config.toml
num_hidden_layers = 12
hidden_size = 128
num_key_value_heads = 1
init = "uniform"
decay_fraction = 1.0
max_seq_len = 256
dataset = "wikipedia_en"
Each number is 128 + 24 x the weight over its row's rms, rounded and kept within 0 to 255. Layers, rows and columns count from 0. Numbers have three digits each. The size before them is the row's rms in percent of the matrix's.

# o: layer 8 attention output (transposed), 128x128, rms 0.138, rows 127, columns 0-127
# gate: layer 8 MLP gate, 320x128, rms 0.144, rows 0-34, columns 0-127
# up: layer 8 MLP up, 320x128, rms 0.142, rows 0-34, columns 0-127
# down: layer 8 MLP down (transposed), 320x128, rms 0.139, rows 0-33, columns 0-127
o127 097:102122102103138103132114150138133120133139120110132133099163131133146161093151126127145103117151138143116160123117107132107149137091144146124132070099119144101159068186134155122116166127146140089148152145125128100126206087155110175141112131142105117151182105133145150111169101123164122156130114163111105129109097131143128149129123143171143123102084126107127162107138145118140174151167
gate0 100:131124142160094158115143144135108136111106152140152116121124062122124102129169128147146165125091139112107101147155147151099133169148152101126150114140161134125165095106144137096103080132139104185097176095125170137138137121136183100108080081112140127132114133145113148120147106164120126130123099112147134137138201127133163132151115152137138126079145104149149133149122126122150091144114
up0 101:086105158089128164093084119106125155162110128150116118109128157145121141107146099128176119156136110094141114112153098124125134125139143148096124139143110115096101128142118133131159089165126102127127157104137106128185171134098112155150126080097116143115111116102101155156096141142124135142115124158144096136134121153113059112138148137102100100145123074143124171120148093177091127136162
down0 104:116131108084107142118102156142171125092139092159145102074102157154124149160120096126098103141123130122141101141104155109131102112163115131117156138135063120127150116150119133135112092130139109123103116090124130169122155176134127171137125156138123135149135117120162124077137126142105110131122122173105149138159128137208172113133106085133136115102138104093141121123096126154118140068128
gate1 094:141138117148171127123139101139115124088127127106115057149141123095095134084085116151181109130137139157111152107071178124122119119124170132148139110139142149128127116135133145140131102175123128138136152132133125101132113119123098125153134133131111138075137129142076123161165165161110136146111135089156133193136137126134138111121134130138133118068124088156110148157153102127104106064130
up1 096:101123080122101122149082134165122149158113130097114158173129133121173150137140124186139151124110118139142158093164103077127128107118120149129176083125078125116140118158080172123141153086128124112102146126111130158124123106130156138141137155155167116116104118123131126089082121122119139102139164142165163138135074127111123118142151130126127109114113142103074126105090101124102144151119
down1 088:147152103154166128112115123080119064090114150127122100180117125085124112098099141134170111153124158104159174111120099129167107108189160117117164129119188164146159140130140126152130131154110167162134136112120109122137143142128130132108154111150147123107155126130097108142132154123142158120108115092158108157145128124166154109123121116129158154093134155110171156126163130141121107083127
gate2 092:112125126117118102127131122130111162103118150098129109173145124110128135134117127136141132133139137143149102116120064126101101183082123147123137089131124109156127117103096110138126139102128137107106199075081146118113136119131116114092162095131131042108095116100090140098104083120118141111136120121122110135158118123115102127183129146132179144144150158132155147130143133144123119133071
up2 098:126151165187175153149134124101148145122101107084118135145138130131119144171130110091122166161124157143110111108117135126109111124141138134178109126124111115152137151117147166146108156107131112121126115187138117146107160080121104099105120141085119129073110137102160155153156138123090115121133156103151149143127124103121161113137124140134146146079200093114120118137130092132092084136157
down2 095:111120131139140150147138125104120132123123120119137153122162128112128102106094111113183114111114150146110113135118144119155185092081140130150168102111147131159109122146114095087099092117147152146097079104116146160137129180134148127099140111179109155182168133124135103116142111132141138172127094138123133104110157141119162105136129114129153093133088174131137108092087185153134120097154
gate3 095:150154147103131154117100113143163154131141089145150091162158074163125083143154139123159123125089146113171148129098155133169085152134145133114118143150122144084160166142141141163107131143138098141138106161120120134110127157120143096100154067101126112158139199106194127139143121146112136111134157134120143110136127106175157117151147143103135150129131104135116129131119104144086125133123
up3 097:140119127096115126123126084133147101120139114102136121092153126139151133131153135076112103168094152089128156156113128145137119063130138104149134165183130093103141123122161105135102125123107105120149108140134121122131144096164175126198143138159130093145158140161096162103128136145159100177134143163095154119136131086135126182137127136107153140113169110129118143104151093145153107116122
down3 097:096154142167125143141110155141074147084119149125115149137119092149131149105151153153166147106152118124145119121107120120136182140147111142148158123146166132128143058137116161157133141099121136126099159165085131184143122078127134128106140120117135144094156089134098122100111154120107110105101135097152134125142142096195069142128139132129112111147137114155112146133142151117100120099170
gate4 097:110168119132091080169154122104145128143069127130146145126152099125138116147108146154143125142120131091134123142131108114130142132109160141155086129130148115154147132137148140089079158092120083121120148122111146156115093137125147117133102109122140099097115158111129082148127139158144084078146149147156112112143180129102115060145121161131138099140152131126099142119091110084150069143112
up4 103:162122128126155125111124139161144181119150158166132105093131158116137162090135125166083123145135148161100111090119140131134112116133087080083140132143109129108098142101123106147157107152155150130122090114166105095125148127126138172119109146189166132142158135128145141120152132124121134137118134173128148130125094152144139174105097110108142148111100077092126116134146136160098190122106
down4 098:168114112161121117124127146110102106116113139137133133159118119123088105099122127108115122120108116113147166137118101139133155178098113116143118124142159139115122148109152095128148115127153134149128118149097120105147134132109096098114127128149111152111119112133162146147126135167152109109146143126102170162144131169236143130137113144134138133083089134061133116130155157160119110074062
gate5 101:091149123133139167109129125122102081114117133107138097091121128133142101104115096160161141100169162151151150134131158088129150139079180110164116107090145133122114089134142128157115120119087109128113104143086135129140139116142141158157126126077157102110123134085099117103107123075142127095148092137124148127154132123154115122146104158132166079086129120093147096116096125144156099155101
up5 099:133139144149130140103090137155188128100127118139104118186127115119132108128151128126117137151118144128143156142147146094146146093134118103120125132119130116058153176139110128132160157121157181150148091108122105114085082148155107138111101105103121129146128149088166089132107147130100111130091121134130105126109106117130136103145132126090109093204122171121127082117159139088124112152139
down5 105:123165120113119140138124147165149117119130104131113102115145122137132105123138140129113098098116074100163106159168106092151124105129103119123170155126088175066110156126130159149140109130101162079135108118131119120126074149134130125114114108164102129134089106179104102117119133133144150150106113135142142135138121139110125126110185121166092111173159143103146072128154126123170115074122
gate6 097:111170115141111116147092126146130124099140139123088125143183106116129075107147106154170185109108167162134129135179129138117114135136117146166175111138138090147119095163109131073119126149106129112110127157130167163147106121145151116129122143111054125089100110075116111130131150128117168100136148138123139155152116128163094122141148118144110135124108117124105187145123136112144130120147
up6 098:133156111146123139161117130114124148111137155131195152087121149153161155094096127148115098106157121112110119172115125134131130140135082147120179109103130118124105117147113132110133105145078080130109146105128117121115137100141143079116091140154117114064147103110107146163118161123145115077139150115144134189125145120119124145143135128129143092136106074139103159183151145147148107101120
down6 102:175169143083153105140149137130126139121130155134138116127151144109164136116144151169082123114119122117125139142143099156143155122154099168144193091107149132135129117103112088068150122153111153142100115100122147193097166095166124100108124132116134137134156146107157130156149126147120105095120153105109114111096116138131111141130119103156111091164132158100071118127151146112141109170114
gate7 092:100121117099111108159120110191120115146140143129117152121127108107146115091091089122157117141123098143161129146130113123156131117127101144120122131133099128150122110120107116110160181141172098129103139112083141112115110098139110136136140172138146107175119140093112092140136119147128111114115126162129114179158116168136158136189109091122190061104127142098122134112106136079158154118110
up7 103:123163151094091114147121137137136127148158152171130167159121095103169113118138105111129137085148116126106106116133148123149164134130143137156098123123126115143156117099105101116161191165161139152123115110108121104126120135173110099089131125168098108167126089152161161104135120151149123100113117121071136104183126137108158088156130092105160136082154141145123098133156139163127122122122
down7 108:138114120116140114135092124121178167167151138146103166136122149158112105154130104113110096136143145143151107152116139114104105138147092149132103087131098114164156126137122121154129123125094120141128112156124113168108117145098125119132121129139081138108103131126143175109125143131111134096153156117117130192106079135025158147094099151120142162112120113127119135155123100121115149186152
gate8 110:119115148138126170099093146122103097113147170137143106136171130119121086104087185143124115172162131136122116153105119103143139124144109128135131184141168099175124156130123178100155126157125117143094137131159134138168123119106133106099129141103129132119138173124183118117156101109145108133081152162093139136137155158134069129135120109132132169128112129161107128120130136142098131088083
up8 106:166144160125081122137103150087104106139100173144117111123147128100154142117126162112115112134129137103079113100097179144141155151151108114144142161113163110155128106114125158105142179092117189108139152092132095131146117149127102116123148090143096104140104161120148089102123116146112095093127125138130130129131114142147159092166121111077137149087126098120119116117131125151103158175100
down8 104:125104092155119146099101151138079119091144136127125114096144106131125103088150154100135097149171106124132150084142139095150126114135120081140115119150133102108141095145122154124128142133103126154169116095134106053134166122134149093167157128160104122118118125123105120137151120138143164140158154124093146140143113088077080146119163152117148135111083144144095150123112090160083134109133
gate9 104:079168152153163082136097129123103117131152133078124148147140136158127115081156092083212115129125151078092100109159140125143124151118171118132072149121132125130131107121155133123152144149094106113148116125122126135143111102116164119180131100108122111125077124102142109131163132157114098135105136153087119136146128110144162122130098103168165149102147128127127144130137134105127110139119
up9 094:122110152144157149132121170105138105112127117127108167132121102127113116131183158122127122123136100140100150133082110123131167116154134102122128132115147096130119119114131104119110134120130131191149114152104116148168159120139157126165133113064141119155128153140158104082125157154125113116094107158138123132121159091125108095072142118167151102155095144173107133072128138063164097135113
down9 095:126100104152134119126147119102144114110108120162108109086151110143099165122115115113148094127107118128119159134137146132131181116136111128155157096153136114102111087166178126097143125108123148119173105141156170108141151162126135108114153143135164129151130112155119107146150131172141130120132154143129138159119127128100165128104148095099099142209151157100127124073109098153104103063121
gate10 110:158167154096168108146137126124100119129108146153111115130107135193117146156133130107099138109137158105117117123177129119146109142157116129184156163138139117134111116115145145153108139157151112129165119158102103138119074144172161142117067147131147116156116125131153139102167158189150144096089155118162143156115161136163133130150089112118149128149155116090144140137144133083125109137115
up10 109:136142117152135126094101119120133146110069153146159119143105150131175158154144124156198100163171118127116115088135130156114158108123135133099138132146115119110128153134076087099137163107126126109127119139111146085117187120144127167162156120152113182099116118141112129130116131087114104104135121135108144118162102099091088144117175155138140147166124089160128096138148106137118114131141
down10 095:119130134160139132088135113139137174096123136128151146150147107112090099126160104132159132114105123120137125101127102099150144089183162113116149128133106104096124139137100085111148112125154108162133065134110140205093110155131132126127142119090091134120126129107164103135153096115129143081094121127133102122119148082166163094134123124131126133121136136127152097171122107066109131087152
gate11 103:118137131142120107126092118142134113131123132139137112110161105129088110139111157075137101162127120127173086135136146111116150143145135129118079151151110098142138170174184138105187111102170119134170132085113141142153114145149096156117127132186106149118130123093141119147079153097082101089067126152119137125108136146127168103132136158121112110164139112125129126147123122116107140107100
up11 097:137125115134119119140152156176124143167097159133134114127127134154133118090147110144149165114122069130119165095143145100129064133093133109153134131096083112139133153115172144149170094129149141151167124178148107156126098149131142079125122102131151126133113106118142122139132137114139155090107122108105095184120126133160142145122137059106134115121124104114155158171085126144148115157138
down11 103:156107110123114138109106142082149112178146145110125112132111105131137139139128148127134118113110102099158124125122118083157109093204114142113107117145095172168154181157137151132147127143164125133100080104119102114134146155114121140123124100138119133104080159126134140174134105072124106144122147111129107152138125156074140095132152117123153118152146112158104138115064160142154157154124
gate12 100:128157113106153130142117095168094107133138143134139089130085120106097131117085161130147131118170141132123161148113116118153137156151145140170138104115150133095144161090137166164162064144117124163112084112125129129144139143138113115141105185116164087128099151127116138129157112147156134153097175131150121137086112102135136104167142124135115130108099087117119109155140156135130110061098
up12 095:139099103122154136112146109094165131099102138128178117136114100126104102164144126067097130092078111142134171151122110126083149150178135119148121162175170119118112133133161141135117149067165114123170141107107133174106092127132138096103132098128133110119120130142106095127102112145115122145091138147150147128148168124128102106140109125173196144103128154111128124142132142121104133121128
down12 097:139098178102141099140139153132138095156135102158117141149138152168124091155132141093141072125167119143135138141108118123119152146140130120142078095144118094138121106074134136117117115102148150125124149148126139099155130097094159150140055107157118135136153145175125112139145115094116106137104142158117119143117157093138134112135131147135159113127161094163154135148132127167135101213113
gate13 095:122124115053138165139114174127122126135185137119155134134151126120135118111155139096136134114156145116110149096148148130126142126161121144127088078135132126098141137122178109131121125131100182144102105110078112134093113083133122131106194122121146125108171143081125108135104120176123159124139149152129167120145105149158167152102107140077085134131133136135122099124119162131108102143142
up13 096:102154130114090085101095101109091118115088144129125127127123129105087132109136134150137156113116131108139122122134087181127143107099153139152122090148167140117151133154124115157129090117094116158106130129121148112087125186134154116118144110146151133158132145139124131157173129130117115117108104172086146122125127140089112151116121152094107107132187164191161083165131141133112093095153
down13 096:088127142118143121125142105137135146108145131058106110111161138132117119133100140112087083119152132121115122138145147139128092089137091110126118096118178163101094107142135139078160127154126076122153124154123157172144127120092120169130154101128150117111144108111156144171142085114121101133141114152097121120158128129153133094117146148104140101135109114072132105123081101100129176169106
gate14 097:159138169173124173127119146086076109105069093117100141147134111097152140142102148130139098140142098127185141131123112127138116117173090104144095152128130145114130126149129098160105122113141143156151140155109104103170135147150144120119118122113143140154156156134125113156136111163084134149080142142137149161101123166131115161113078169099123111099106129131130160094107145139172108122148
up14 093:105106156151148115147110084118131134136126154146189142147085147126109110180124153118124074152109121124140122130083122136149163154125088120123158130085075145134148130139137150091122139147135058117143155146118093099129152127111158131137132098141135151131188139136135117136130153117105123138114159095108095173126170163129154109125139169110131128113150147146132154121135063141103144116140
down14 095:170123098082126154110123130172146201129154144138127145130134119117085118113133091124118174121120105077128138199166133139094136106152140159130115088132150090113112123134076107159085141127120154108122098147138113124113149112126148119127107120114118136165132136173169111116138127161121175123130146111132122152103132124089144095165143141124123153129111099198117126112133116136139096116131
gate15 093:133164135119085151146112140123066141157160108127145130134103183111088142090138162165113128152108103154106137094171124088152165154115125153122155143118163086109132122136148105155151120132145180171143149101089126125128111127126133151135117102095108152106124172106120185116150136147136112138118142156133135126098130179139111137127136121146141104166130156138171146132122123133186120108154
up15 100:115150143132130083116149134160143155119102138154108149130095119123124146147130142116105112109091108107105158088168115151130114111133055132152120148137137138168150117112151112129130101092184127106109124118094138084109083121107103094129120122099081132132095125116163105143130116129140127149103155143129108070115153139094135148120150095094154099142158157127170144106075167096139157105136
down15 100:105137190156127137141127153130144115098090147109108118104142130113138102130089101132142125098124141110168155097133116166139117126149086136079176143128144129146149133120095138089106115156121083147164102148127124099115123140089155134115120138153147122139105162133176087144068162151097123149136137084143084090139149153086162146131153085119107153124128120143096132109148096137105144139119
gate16 089:100151152131136126146149100088121097122124158134116132134114102084129103169143172116127126147142132098137086105152137105141089193132104137180142155197132134121126131126064124076126118126156107113131133136121175141149117139111116104083119158133144162128113111135094119105137152161151096116087161131144107114125136140112098080098137125144109162101137148136108170161127152105124131140123
up16 092:148096089161108130125118183124100122173115103077067103145129134115154110176140120104112136122102121114099141124163140055135121139110193125130112127133160100110126102101134138092133127153102110139113119150115092128143058110133102097116110122103142166114146099126147129141127099120172128109134140129128136140147119132168142142109106119136117124086099130119148107089115127092121162141096
down16 096:138127138112125123128140102116188136146102112101116110147121157107129138150138123133155094095123159116142093135082147148118146105150088131120122144133140112147124119145113152110085096129112158113174155099129135065132132155133153131128118108207127102116113112141093106130074095132089110158104144136132133144125117149086114129194134131113118117139148133111060108126147123150084139142168
gate17 111:138130125086129148134106143099129153120101145080088112120146106130144114123149160115143142115146171107092119207102119119116130106112152183145091106156163124132087072140148146123191132118079142144107121099082150147162116149125129168143129119124129120144129120123114095107120072155110112120164110164118123113150161149171130106110138127126163124124161122131107158121128124134140111094123
up17 103:118133118137113148073129158186140121104176155099116086143126085156169108144128165135124112163144116155149135131158105113158118119118113117162137130112137111089136137139112130148136155117084133099139105085088117109124096130118137165133139117160126126119166134129163109134144073096163124097138098203101155123141120136147108135133109127106163117175142109143104095145171113132113149136150
down17 102:088172133165153128098097117125092102117128156123137124146123107144116138097154135150117120108132081123132129091150103119119136100091123105108122127153105136112146171150119161127152145126167080178139069136137143123107130143117108101117135161153124139122107164158109166125097128065083170139137159115114076128132116120119103139144146106114112150147124123158164148102127187127113177112119
gate18 109:136170116166114139137111121077080131155139128133120137175166080081097105143118167091128153162129129123114114156091150134113154124113147127112141165157146120160075138095179138104108129132133148114104132123106163146147123103142108145141127063142193138110100119084116140136133093102109131130112133116108147144110165124130112107137085135120117079105130124141113112134124081149118125114132
up18 102:110162153130132128143115126114126130129146136130168148152091163187110123104135074100142111149140105133132112126141133184159139095171149105127097149106103101195144103118142134106152091146143119127113161153123137086123115116206150144135128117150123136122115117148148164154123159104123139125160124107145125135115135146141192107120130162166112122162095129152172142132150128108114131123078
down18 106:113113130140095118099132112142110116146134124111127134116146117121123092133134162102106137134113109178121122146099105127119097133084116101141107133131163094172091101115168140154173127121167165110136114107165115174120165107128083154112133124161140085112113088132136110120137151102136131149147170132093163148103123155180085078127108117111132106141128120076065121144136121145112102165132
gate19 101:121148172140140133109106134114109106091123125131129104137135087130142107117162094112153109149130174138145093155174114128171165166081102161118099130137136130179120110153184171116101143172099117122125098129127142146106139139116135113137119114078141110131156099147095137111155146118128131133153137152090144121126137180147167107152088177141178146116149093103133116126154130145161118112129
up19 092:129118134120079121104124148164152139129116132108112129140095115109146109117140141140162092166062156115133155134123142120197122114170153104098098152160108142115123159089101095129149131087167128125136092122124125115133074156155140168132120099141141098129169132131167098125100139128131113097102180169113120147088141136114133131094163123152139114126117127170149088106136114147118146154106
down19 096:148183089152092145168154116138150131137128185137127118115130116127112116115109137139120154119150109115130123144105190120089139125151160158106107133135160126040143137134116124147165106124137133141159141161092155153139109166156117157114134116160177127132134183123136141112131118122130086163110146099146154105133148113118145130145139113109068090152117164130136109149139108116143086134149
gate20 097:130100115130122154135153141147157132130155135099143113139150179138129130097070146151116135122151123103113141109091095148134124093087168126118105119125112151184113125129118148143148117137107122118111144059117140126157113159145169183182125168112127091142120152116109144121107096114136121114145139139140150129115112108161166146119103129156129061058094115102121139116111155110141134114155
up20 098:162134104149105108106154135148163161146163139060100150129100149101153135142097139104136142132103191135131149141099115121121106088134070092172156107135140137128123086091137131159092107129134121085104102129134139111107113106079103124108137176118131130097119141108090169141126104115140123148110140164137099115112123113112133136120142138117088088159101091125167112108119139100125133122089
down20 098:139139117173125152090147112146142096176117126100080122102099083136157121138129154131162123132129150159147140102141129095130098124141090136140138127105158117118133137106192122179133147139163148151121108130125152128122154122181089134123115113104124116121099132132131135127128100085135137110103124138101148132151144124132131175145174114117111130151116145119088143099146133025101126113079
gate21 099:171097163115107126079118139127161109087141145142170134117141149167117111108134088123106124118096137105145086140137075147150159112129110129107160120131131082135148103072148143163129047119112107152114125121125080104121115150144146091121165132164128167128126165144129104133142151137101127124176124135108143133140095160140117144119140124163146164100134161118103158111140159120136141154139
up21 095:105107111128124129138158110174115107089120109109117110108136121101133151141128087096134107137081145140144126136142118133100140114117157144143112143099107107135142127142144080110153105121128171106162121149129140146145082106121145114109059116132115150146093151125138084129148075132133158142139104088148114151112141087158102172117123159186123077119114145125161101107129163145098146129188
down21 098:130112096119118099133105117085190154136164108115140106144134130104095136130101162133088165164125141107128098131173096139106055195130153108119168102119138122154137139141163134177131115108124123131145111089162113182146113137123123158141159093140145101139120084140138126119138110127154126097122099108097150126141117134095105102137096125157111103119115123159139152150114121138123147164161
gate22 117:142146120125100117142118139158131077129124184124138103131107091114101118132124100135121146108104149142126104128166151127142112174172129145110111106116164153110201100097120141097100143108122133148097164106104157176145135154169130112137111076114118114121074141102110125110125111158108135143116121130139155152104120136157123124158080164140157132121093131110130105170146141079160085117136
up22 101:180108117160164153152105119099125131129124135065109103129119086154131160137140156120095124141122137176152149108122125088110146138191134126090108064155156141087141139153160091183121156123102126147121101164135155123132157107103108110129114081109122120141114141145141168144094113134132155096159119136114128124171088112137110107127130130129105134109102085115091109145122122122104130118127
down22 101:151128095109154123113113101172131133144124090117140088136100129080114104134087145107095092119118076128152106136091137110140121106164127083164110123143162150078139154096107112156144115087157128101114106130125118132159140098102150157124148101103112113125117094091098104132138106080143150129138141118115094136153140166068131116150122175116134116157156109132135101160120127126082127160114
gate23 097:123152142094105111119132131147135146101153091075083149142112112136148118091124127155123151143110159157124123163106135167170125121160118142152105091137096122133178124109142110107156076129157090119113116131104169130126134129120156094136138118131108108131144128129122133088124111100103187107171192117070128130115118164134137147148167144136112090108084118114164111129107131133120177132140
up23 096:152100119130124093087146127139161168134120102129056119131124112147119080136138140130090140165130093097110172142083124124155101133136134147091137139119157160156148155165130151147149145155097113139140098106133139117125129104134135155134132124152101120086120110115179104170146116087145143096139083130098119100110169161124112106117147098158176095127134100118140125109113113123161149104169
down23 097:127097120083142131135126125128098113124091134149131100163133151109126102166103097133164104103103113086137124108133141107134154118088100137130134089129118108132112131116121141106136134137166168167133105125119102115125130143088108114123101123143082165141144132107138127145108169206139095154137130111175137045160101111072115114116144143145097177120126115136098125108118125137121122084111
gate24 105:114139171110058179120101180148116135118119151140133139123097118132126075126140136111134118129141109119110128122101152114159132106140136134083094110168144068152113109112158137099173154148151110128119125112139141097110083108138104189155147110150165148142128120086126122136117139096112114070165135159121107135111097154127132087138142133115148121102108156153169125127098115141154139118116
up24 107:150152138130132107117161124120117143109133129144138156086119103153120182129090093158075105142074176149129128135139127167116136110161130130144138086139092086124090108163124107069152095137163118104095164144110116109148148122137127143096141114124120117123086113103080152120143100124127128158120136113134147113156116110132141167139147172152109142135159114111132157083117104155077130133090
down24 106:086115114135136170161171117112108147129115107161127179121141142081145180155128111150121164097151141108114122110110131124141134140123112123132109135104132145132122148177107157120124101142164146156154168150150154127174119121125169112108105106111124093141151090149119119127108123159123122135163093097129138134126132120153111165108114128142098132095132100025099109135174125130117137095147
gate25 097:182166159148118090116151135134106151114148180115138111130156091126112145101136184183163130140146148100140114126107099108153130154144130124163144131122135109113109109121147134142163155124112163147157131127160125141120122146156149190134143116139142174127119197175192148119136109119108149090135158158138126113122130124133139109130128124117191167129157140118117100144144146122159124138110
up25 104:146107131124092092134115143139132105098128139127135119157114102116122152120190116100119156123073123103105163086123161122188181163158089103122160139119130120094113100144116123143121115140113149116095117102109146116115099118131141174130173129105139096117157123109133155153119093123118112109161117144120141095155155129147117205172129121112132162117159122147147085165131102142148119116139
down25 102:157161151121169113116116127117104153141165137148133148127116145123144147110164168184089136102180124109125145109119136139154143155099131103122149141129147108140136126104135137147154141131169132108101122138123113156191142145127141160162122162133079128184143139109078137088125108166129127085130146143137125146114159125117090096128119139140124159150188148138116082141116125104149088175102
gate26 108:108137083142117151116152121101151119144116090139114121136183105117106092136126120094165127132125150107070106162122145123099172170123101148080126102118129160143143088125091120078158123130157125168127120132096162106114139119162145128182143104094105134118100152102135123136102090101125106121148103157132121129128127164123144118151152149140137126137141133128168151182124143091186154138116
up26 096:056108114098109122149138106110137125092119076133152130180139148153115101158103107164175108115106120117106127154142141121101176145104088118101125139168129150111127102145160157120125135134122105124135108126099148100139101141144165131158137139103147108117142164122116115116087128081154089123161163137127177146125176137115115150131161194154115105141137124101137124145113095100126143121110
down26 100:107105130136148099156096126147106156118141094142101130156120163158116092120144110157168141116111122147145147138166135114127126139143135075163113117106163136138110140146162187115118134071118134138122110103117143070136134142125160154133072145138132116097133098136129107130135091106123168122150141145140136136120124180078111161098134145090078131119068160099118080134111119140135117124154
gate27 089:153114140140129129118125129120161107083116143166100134146141129171145144113110146120136140152099108144154087132119147142120168099147129110087132142141133117150160118104120082135110139059155155134083083102157158144107115146135142147104137105098142149137128170122160081178131126145145104085147068175118131095123106144153122117128146099140117110144133104123117092103127123135101074089137
up27 095:081144171121173145147146165180187106123086123109146161169128137115130084160158146130151129143106113125139121128104166162172133104121135092114125146125054138137132146134157075122122148110173088139092124103142119149084155172151138121134127127139146150129132116144103119132120166163157082125151102115132127131122108096117111123128148106161125119127107112138115120151129135154152095142139
down27 091:110137080165101062100101100141118147130167107153122097175109148121131111146105126144141133075172152112130133139129096114122119112114138150126154138118137138113115116165106153151135095127098147103133123142112141153123179102114084080126128132146148105097139112125142145113116141110144071153075156143123147114139118077140124113143088148129141147117081146132130133126180131120161095077131
gate28 098:157135153140125077171167135162113108156119131126131123118113114175148116100167101167124163121136148087107100179094129141174154149172095174122100134093139133106099144115142142138142136131110115160136141115118166169132142152121134133152127130129139075135189128113117123142107085158143143158116095117109127096109153140142114113134125124138140094099147168134106098096128116132145185126111
up28 098:176147191129151144097103154156138140115083139114130172102149111166138118092110122150149131132142142099125128148096144162179171111096148156119132118127137076149096143114130106140123113125092160141098133121142085120122121170143108109116152137121163126140171138181104092112113129156110133108177103137128118100184140155086134144122081143101130144133117143157113145116151153133125131137132
down28 095:097146131086125108132161140128120136171143109152093108138130132159172158089104109149102112134119118116080150092114094117118181103124105122136111175128120134163152101135074124122105116131164148153165159121127134109146122148096134118143131143097156138125164116158138117169161148161132191116136116131129139123091127136112149132153097166129123118116188129136177109163126150099125119173106
gate29 101:145104159138105132123119119096142140158136118163113094137166123135071115117170116137171109126109097139151119156128143108185130117138159146126109111118142157121127153119106121110122120126162154135133144061136110165111117163122102149115152118085095090100104145075146133133128106113076092103107116113121153087125133119154150126198163153112123082134114123118133121153095089108118127155119
up29 100:107134114156144128155120111134128119115137148106138110094141122142120158094077124117081144121137145099107107081127103151136144071155126134116160138125152110146125137087108147118080106094111104110144155104128132121154138081107138098141116120118134120173084093139137164152137109154149152162106111137147128133121168177139139163137088143080163168134110121131068164095115101170123133119135
down29 100:126149106104119137130144135143093140059110100101111138131150115175158116109135126144095182114133113147131111167141146117101129123133146126136128124141144113129078139119106119155117119150122134103148157131143130103114123134126160096127113151121128123159107099135126122075130183123139108139125117130143100102116090119206096080106141127136130117140154133150124131105138172169181140041118
gate30 094:161120108082092124172088142158126119087149094146143153117128116123115153064159143122160144146118187122133158162158109112129129098106100105084079144109131111157079113145155114164108102114120140142116163124121115150117119104142110138106111122102138135135147146144145138112142143120140182122158123139133137126123112131126177136138127156064137084128146130093147105138149095140104146100089
up30 097:114114135121105145147109119093083143067122112123156130082158098168115151128117122164139099110171119155135156121135131144117120138082103123128159149170137120192115103156142158151112124107139131099137093100128132113149110127127096083176147140087128109118136093199086111135098109112111140104150130104149119117141104159146145109144093161130136133091162094127129143092138139111145117128138
down30 099:142135155098137143145122104150133151149097082121147083124134131069158105102111148134095108150139139163138135155119106160160144145148150137131114106103136091106120090098115119121160107099124151120166136158178126154151144137120103125117149144102117103105127177148172119088134129115124127102130084128106158124072082129138162132134140120136120161139146134143168089086127147164149074127160
gate31 102:136091098125094138159145158100156145137145150082143110107130078116117131086152133185125126122099138099146114114101108131142151164117137122141070108136171137145172134126129108111137140128135097122156119115119146182116147132162156121187094077124121135146125136140189111115139114105121107096132129176105135134155147115136083119114159119135133140113130067113120139141077109123126155123140
up31 103:089115140152132158114121127107167076104095140137107137090165128105113098141123143124149137115143160090133108071129116134117128108112148131136108128133138152152121094141151132092124133150076145107169110171094142119098133150107118134172107078109122171103157096143111121131112081166127133096112121171142139150150104145131098113123126090118155104122156182143113130159126136142079118158160
down31 094:111141124128127137107083094121106126145122112122106100143128118129134137132089156135133126129096080134146100116124127122137111167159154126152138087137113132127114144126129110098121113118112181130171148140139150133100167141122140106151098124080152117184134157151134140142158127178142148117119118174155080102149123120067055131089136133140101078076102085136120130126158099145136127106142
gate32 100:101122107082133147147113114121152147097113107136127104108163101134089140111125128110139135150113132118135120132158088129115132126123165116124075163104133111119109085098090131108129125176146101156148119148128143123120065120122140165160138128139148111103114101112119145140122113123081081104091142156066153156135150123151130116080134163095130080073110107128142101096100080122140119116147
up32 103:144122124133077133115153140164201142134168147094130138127124167106103133103104137134104125128146118155180098131138100151105180141098103127087100131133124149142107143103107114147107144105131189174123087167150144118140111092093128138154166124098123131137145127131147120155117157179097091137140124130163149140112129129137146134098121099063143139089125146117102131125131111102115123115156
down32 103:157126120092128148114130141136114147083114147143118166141123115093148161136139150147111097089132128084114140173167126148112128169152114126100149109092151143130122109124079106126148152125125110139082140158119144071076089159138116082143155145082109152129078105108113150103127133146154113134159143122135123094147123082137152089106127111131092142131096156180132127123143121101152118147098
gate33 115:162124139111114162139089105120139129091121118123120104116123112155122118133111139105143144131139161106135092161132187159123142148127167141148094093132110136134147117167120120098127141137126119127138128122124150136079099109187107169180112127085182138110153098090139163111132102132124123104109101183130144143105144143153163110138093103137095121095089081113155114093150100136133102085118
up33 105:125123135099130079128134179119134126150119103118135144079147115101154141135177123180131111107106114127146170120089124127150117106110123135120116152103120171072156132137147153146084114148126159130116126156178126116154151101115119091144140150154129111146114182120134174124139134133136112079147130133084122116115105103143164158155113107173195123112089096151153128116131151157125111134140
down33 103:135109134153139169145108102095117106114126117112103120118151099131141099133120114133133100124127174121127157126143146122129146178124086162129101148094119108101158139119063137140124116112086113136120132144113155178083145132132139093150147124098161131106133140142105108070084144122140148131140167134144099107144170143229153126139129116159144123117138138097142128103158139120127127074142
gate34 100:127131125133120134145132141117099123147133109113121084153139131139060089128130173117131136129132167124160153077157117084134110143156154120132097130163132096117125159138128124127168129128111130152159116124114113158167094136142177103111115157141189138159114098118156094105140141131064124083085122140133148121161119152158165137125098156097123147141134138118113121138095144111157135162070
up34 108:111114112119158181109132123128104150115128085135181132103121135119130148077090097106076118167110126144054121093113166143176095164152145120091173148130134130136130145158139102164154096154147151143114159110111118114138120151110147114112113125153120116101142131125121110112172103168140164140142150106119102130121105127152123178164108141148113158145129154126126087134129145134160130103148